python train.py --head_dim=32 --intermediate_size=512 --norm_place="pre" --qk_norm=false --bias="none" --init_std_qkv=0.0389 --max_grad_norm=1.0 --final_lr_fraction=0.02
Each number is 500 + 25 x the weight over its row's rms, rounded and kept within 0 to 999. Layers, rows and columns count from 0. Numbers have three digits each. The size before them is the row's rms in percent of the matrix's.

# down: layer 10 MLP down (transposed), 512x128, rms 0.0939, rows 34-80, columns 64-127
# up: layer 10 MLP up, 512x128, rms 0.101, rows 35-80, columns 64-127
down34 109:521463452523490486496551473505492518498479495478478508477512474492520513485511501522489509524544495507514518527519499506498498488491515508424538482499524488496521465490517511515477499473480486
up35 094:485502474458506520550491513516476481502529480513505525495504552525505540517481518447465463463473496540487520486526480521519544510460533524524507499488515524467482485540530494509498532477465475
down35 101:478510499495471517460494517457503474523456513494485509547485489499490490505510479559546488526504518484515489511484511490450489448552495469475473483494496520503465494484449486564506501520539495
up36 082:483517484452489518479498506487497496481473536546475493493510530439504517543479472455493477476469485517499492515539540485517474499475509499516497529554528508500476479498507458490494501493479466
down36 086:531494535550489493529518487531502494541489461462497499484475492527527514467506551526490552502532542495483528477487457467506503515530492495493489468478452508485538527482483541490534482495519514
up37 118:507525487443485477488516485495544479512534526522466491531509473489488555505531515579459535485468492488465546516454504486503500547510532485528491515484484500519546521481459479551513504513490475
down37 119:515489527496509506511495507497461521477515483505511489506530502553514471500522513511455519504521505524506549514525503493543476498486543464476460494490473502497507526487479515465520449460530485
up38 113:492510489490441517494519488498526514499502510498505486551475486523457478504555496458497508499457539528494424498508506518520485509521474502519479510452519506492479509512496522536531511522502518
down38 113:545456489551511463510484532513511475513527494517483489472491492511515510544495505482507497511523492440548521503504481527492482478521481493454525452491491474460508493522499524483530505506502450
up39 042:512511511468462503518506510518500514518500497496516490468521497521471538521504537531472518489521442507502512487512500514468511510510511469507493501530466507463516473459488476466526473511506502
down39 030:534491493506505544510498496494493472511497577487510452502488500510489522503539479507545502521505504499515496512510475458505535516491503452515523485482501479538498508537505499482538517490496519
up40 117:496480497517501477504487524476480478505511474513490454485489491479520504470468544543521536520483476507489489459476517507541485470484512483535509507503518482496482501496489482525527513444529534
down40 117:513554478507491547473488478534485498488468511497529506462494490479496545502494488536426462458465504511497535487530483542531475504558502464507532528484501512501494507502480452488499539521474507
up41 107:573492519500477551455445519514485541498502514522536525503478456528497510509503502500473520520505502475505542470511464520475495522535469505517471498479499477485531484479518472511532456528493527
down41 112:476481480539543467521556500499548515517505508503469499510485491498485525489530467499503488483492536513509496496503505509508510468484468488496520508479503498499493456440492560526495550514479481
up42 094:528464488459499503475475512477490505502513473520440523506496494540503552537509510548467507553523516486492555486496510531512503516484513531511529498529502543472468494469478498489491479511533506
down42 099:477534509488478476522528525515491494521493468516524488506516509485489462477501501495479474466515508497470496530508510467492484473466503470491522498503483497523495520529470495505535552508484481
up43 097:501548492527471496457528522505551480475506469520495515489531493519506522502492494505479455486515454478440518476529496489463487489489525481549482506548536498535540504525519464506501506466529477
down43 102:490465532509472450549477498528485513519484511485540546524481540526519492517531520476558497526505544466490508547481489447495530486483499514453513528451499478473458513489494539483479451512444520
up44 112:472447510517506539506464514461458540512534486452486515482495544491515491514506504518490447447496456557497530501528480490460525528546495492493529533477507462501500525474554524506519497496495495
down44 114:498475494497516502478517545473458507501506544462456517528562502486488502497529482502506557519586526444440519523511504528531505491465511509505505523487512492496527518461465471523521471505504501
up45 105:501481516523500520520493464479527526539497508501472440514505498520537533507480481485491502527495511494540476501530512497510510521554509442513526495479465469516508472468515527491501515520487459
down45 108:506560531493493493439516522496518516485474471495467493485499442457465551478494477510533505509521525510488497507534496488506530449552529521509496506502522511556502484510466520536527485511493473
up46 123:496480478458481469496524548461504473500477477518511485536501522482473480456512550499471477487477473503497530504483523498535514527581513550546537458538497505505519517499487538494489552479502466
down46 123:494521474449504540462479491486435519516498502513491493522472477497506489500505506514550560547540492509475503504517535479460492504482517493502493506499470487480462536477511488482469501520486495
up47 116:499509472512455526525480531488475495496500444454495499491498524510497497519479497523472497511509504495496510494525542498469490591502478515518468559530487497515473523493545432514493520473472518
down47 116:488494467501549544508522476451526521481460533519500503524508476473504496518489540496529489497501500556489498498539528516497479463522517500515489506496476532480512517502487534472482508438539492
up48 101:522509492477493497473511542465489513502507482499485538512513506511550503535543523539499503504521457551474476520525433490484462510537533508516512459514507513508498467557515472471472448523503490
down48 101:483508493488486531493521444511502498536510481510503500456476495520499501504501491479505517521488464495510513516537558512511524534501505499529518505497478492512485521444502524492535467496511433
up49 113:542509514499493524543522526486508532520485454479522502567504477475483554519506556529466434484534456526495487485509515480447495517482518486485518493529449475463488521516498509506510499543508511
down49 107:528488509432472517472518501502525488515463451505496492477540514534510464519525485500481512482531495451519524515477456464531484477522476466446490518447516518493487495506478506537484462512531514
up50 110:511552458471515526565463513502502475503533487470490488472503469464521469494492532539518461470468496471477490508503527493530511512552487500495499497498517552513472548494498481510522509540533515
down50 110:469480514477516436544470469506532495547463478518489511482498457498500480511484491503516527498535519494486535477511475507503483495530535523465537517492507475475547459502494454486490531452516526
up51 036:554504471499434506532484490483518502515500498477505519512510500523487505505502557509470519488507487501503501471495492570498516516522504496505499513487479501471513512499497515485522491505520505
down51 030:520512477508489498483500455458541526529485508486524506478503520491490512488493473513498490503523475524508511472536500514503510533520475480491514510465542528530454534489490511488517476488508493
up52 113:507536500506483473495498512508481480530526475491456476504515549500484476503489566498458502492546463490442502512539546497480517523544464451506520549489513508492491495443491526519506484478543518
down52 114:501490482513491501526485483478506474501499500465522531521454492489478508539516501502470530511539488490559465538495492491489500512443515522514505446563525511531525514535489519533465460488512518
up53 096:497506475525490473492516464498492546502465508467469499506547460525514496522480529523503506479500457504508493500473527534536484541537497542526541522511479488517506492510455535501566510496520470
down53 091:460540488493488472518502490537492443475476517568493516502486483474534533509459471515477494547529482526521503526496491516513493510495471507504524488501480531470514511496502502486422433476487484
up54 116:529540505484492516513453489469528536523522524453484480549517533526501513473459482473503492463527471530462538506494460496492521549553494508512466493501502532513482488453512498501505502459520495
down54 112:509467560495539527536498460509472512488514483496532512490547479462533484458536496524469490522494540475519513508538506525512496468477516529468510519502534476478511492465503501454476482450478475
up55 120:541492482518497524522523499505551502511504481477458473499508534530501526497514566489489488493478484486502483479494512514524450508528467520502509501453511465480468513521502461509505475531480481
down55 128:522451494508525517513510504490524529497485488501493518509541512552521487483491489462499513496515475470495504531489491503505517460433499496572491503456464497500457519498488504532525513480474512
up56 095:473480504472506500499472518439496538518514433498510436497514517484496447516484484500451521509484496514514539482514506546497511501510482493495519518490498505501490497437559525505548529540458493
down56 102:531501500493535474449506463488460505485496502510543557503529480512513526476488510517449483473503491471526491467505499482497500538484523501445507498501529502520502502533515467498463489509458513
up57 107:523490496473450508479501542527480511510548505492497486478509495526482526512419493532485510501443489496517484472519496499509459501511504492504510477508497513469459547516493483505511459504552508
down57 108:487525501481501471497523485436497540549461496461478516535514521508511469490485468472498471496533479508503551473475521485511530502486502511508451516453514518504485497524501518510456498544475484
up58 095:495496513515495544496495497469513513487436475512473446521538474549436533579541480521486535505497500498481517486520510510445507492496517460508476533497521459515501484441526519470506515503485463
down58 093:468483489494506480493511512496475504491528474505505514491482472466497449521520514504538513496525499481500525562538504491504525543540529509447527495515544507544461507517501520482469490503477479
up59 123:521507526492534502543462490518473533564496512515493466495514500495508496544524487490509461491515481500528464457480532519487443517518497490520538535511521492508481500530504532527504467521526506
down59 121:483541510441492513508525501507519518481465519452527498502494522477490453497552474465495523521524533545496541503515504469517532506482461520478485496486533491527478505463488485489505505506539512
up60 118:541499514520519485473516532494541480536510505510503509482531485527518494481503491508491510492503475496449538480534531465492529552524495459514488546506464493472497542478483547507547477457500477
down60 125:531528477490515509517486483531500528518529443489515472486555487490505467570489498486462469495489527459550490499480469529504448520498517501557469513496510538482525483524523528543488503505465520
up61 112:479552440559453546516508478455510523526516500507543544496474471493472466457498488515495466478523484519537501507507503479537480536499532480518491496474487499522495475522497536522499494495529518
down61 112:527479492495511508517504522513522486528487487515508525518496470522484534562537487477435489517482455499502500514529508530463497483501480494560486482487486543492558483519493518483517475535521482
up62 038:528493493485485542517501495496508529570498459492489500519496516533479527521480522534464494476505486514496510481517493483512521524502497486538502497504479496471505505487504453461511478528520506
down62 036:528511539498499490453526468481497516535459512516495492466503478514508523488442506501503507503504510532524497563529499579444464489528502497509501483516541526502510476516493526494549461473512504
up63 113:501481502528472528541503520481535498558514529491477512491489461495481458472481523524512510500460450481528497502531527522502568541506520537510484508514447491487486502498519503448503534487479509
down63 112:515492499497522513491536488490452475466515523465472524488503571523468468543515497500580481454513529477503475490472498507464541469473474512480527533494545453492505525471496518539480519524500450
up64 114:490491487493518484491519521452497486509493468482492510494508504497516449514503539525501522503500475497478500443480509577493511505532514485546523462518505514510503525468474511463525504453486484
down64 121:500472491512480490488500481461453520528467547485507509443466522450512525497526474506482542489476509515527488457538487486513498515531505508477470476485529469466520483513498499507481509512477510
up65 032:523512463468467512534457493498494519504506466505498490499518493508473531494504529480479496483479494493464495447507473513480492498501499485533485534510465510439527489524482477476537479496509497
down65 022:492451525488494502495527507535475489522483558479499526493436470468485523504480492536552488522476453528468502504515525456507483485524465481523481493540470507499516493496490521459516466465478494
up66 100:572525539448522459516468491506522524493497528516515477512454478507524518504501476489492499503516468503466490468520470508461484495504504548539453513494502513436529487477483470515472494486520498
down66 105:489503522566477489499459519512471509484504524526495523479533505532509493521500515511538514491497490503492485498517462489480466457519466474479550473448485483487479532504505518503505545488465459
up67 101:510443510503508518496505510476489507508470491512442511517472475517516497490496552516462489532556483557519506513500494499504518532514489499544492514493511530526484516475513497502571539497488492
down67 102:499496536506476508453500488449498523531486502517543500464483509492508489485539469484478480514487473467544508457480491507496499471485487500470528504492499462453475514523486529523530514523477490
up68 038:511509500493494522522485493489535513511433501495484482527521518521482505509479536490466507463523492510504516506515508514497517515529518498554504497506498477442498498516493530497522491497515490
down68 034:497526489502524513502553494505491487492496492486484518462528482505473446497485515550501516500456469492492482425467479456491502491492496505518508482501508499495490538511488519536530512509511468
up69 084:492521489530518490566494525494501489569515529501495497469542486486473516478483478470494521461458501514476515487487528471517517507509495516517454537519499489517508534487483490467545514513483461
down69 079:530473579519481467497504475514471506474496482488492510504514467516559514537504565513550475460518474526518484481507515489506507447468482488496484502515482507486490520515493507521501515553480514
up70 103:488477510509511544509542446494493495545482489498514516520491483530517483454492522531526509486513470530545521515463483495508529516528480503529495516451501478474556473500435533504526494495492510
down70 105:528518501478534500535429515549488480482527531485510508468511514481510502534475483477450477488503506512454473502479522504500476485509544507507512494521501511496436521481542515494445486516484499
up71 097:503466478501478484508527526527536518521482536476478529502506545499492498553519516521479541522479489501502527511494508517517505493492530497499471482520498508511481537504454517491516500557485514
down71 093:443479549507460476481522492475459489525526532475489473499477517459556465501500507483517507513534555465466529527504493502541477504521489535497522474478493491540522491459541540513467451484515477
up72 034:491521497490484511571505526448531533515473461500444493521501546498530529480447526484498498495499508476493482467503501540510489514496495508506473509543485483472460535491510535507500498489523509
down72 027:513501514497495477524511506509529489441483527508464554468500504476502497492475511481512494500462485506441547511545494553472496561509484453488479533508459507460481497488459502499487505510492473
up73 109:510504504507463497501513488507483477540474475525535498519512564492497543506534492481452499460530530534478516454453480497482482507503480471508458535484525502475525447502487499553528526514498511
down73 111:502498495509516511518455530512509508532475489446455510539541500529480531527510523525555509491482493505503499525508481509480520486535500496530481468474481508544450509529527466491449485494464465
up74 103:529543491506475493481514529460467480491503457470524515502540521518459516527496494480446430455480506501491513463510536510477502496502455510509505492558520493513534501548477456497482518514523481
down74 107:495496528475483531520520494481494496516492522479524501483467450496530473510481530479467571473477490542465513508457484505488502527464481520486512518472468485465527564514501490482508479545521477
up75 109:502506510504485515479464452482508537502489479496507521473526452509475472476489515490490518506542471498501511498483523501493536521492519483517480542510483499506502515512500485505528485503499478
down75 098:539493479504490490523481510489507465522524519486510500523471534519501550529550527503543489514456466435499504492500479545498477494504512498468522485447486509530510483517485557517493457529492497
up76 091:497481524520526530513536509545472508556497410507514522481498502487528497501495488498467474526527471520460486506515547495518519471492473518488528497479489514526498490526484505471493500499493535
down76 096:501522498460463509496476502459489521492529537519504485521481540513489494484505505478513512496486567511501537479476466533496473507501510479495454510525540489505512496483529484498516506511508465
up77 104:520470489529528486493503480479530487518513479486500509506490549524514494507543513499459479524503484483454500447498502523525490485490460462497510492475483496500514538512547499462518492464495534
down77 109:468526487492515474496496483520524524516485458503501472505547465471500481491492514482512509548519500558519470517517491507457473492497514490515490486506488516536511497469467535462467508501501494
up78 117:520540477474497546498515508507490497510480513489538481505530484498510504523522516471486452496490526511441440478466519518457512511521506510514475488520481516492493474495467461521516510570522491
down78 126:532545502534528536516531499458465455537463526512487509476525501494492500539502449471485471481502500493461523496507523511459471530480471496498494511516504504506490481474519483525517528511523466
up79 114:509511474514498511517515578498486499497515526479492515514514514501483497494498517531462482483496480469466533496461480484482492480484524512530546514493521570440442476541461494483507477547460472
down79 112:513495461486485451503481495545504538497500513489500488472513509489491506463507471545499514479520507536480505500489494507466508439517488525478540558463501467519515516483513472533500541523516473
up80 097:540464486477473538561510520528483513531527509486490462494510535500507551497525495474505501484477497489506468506510514502518460498515549499481490487527447499472498487498501540500507506504470481
down80 103:481551531495549483500451493467519502534494486517481511522497532495524524461481459496526502537494460499474567507476519522533520512477504480497508513463510509529550509518470493454492466481488539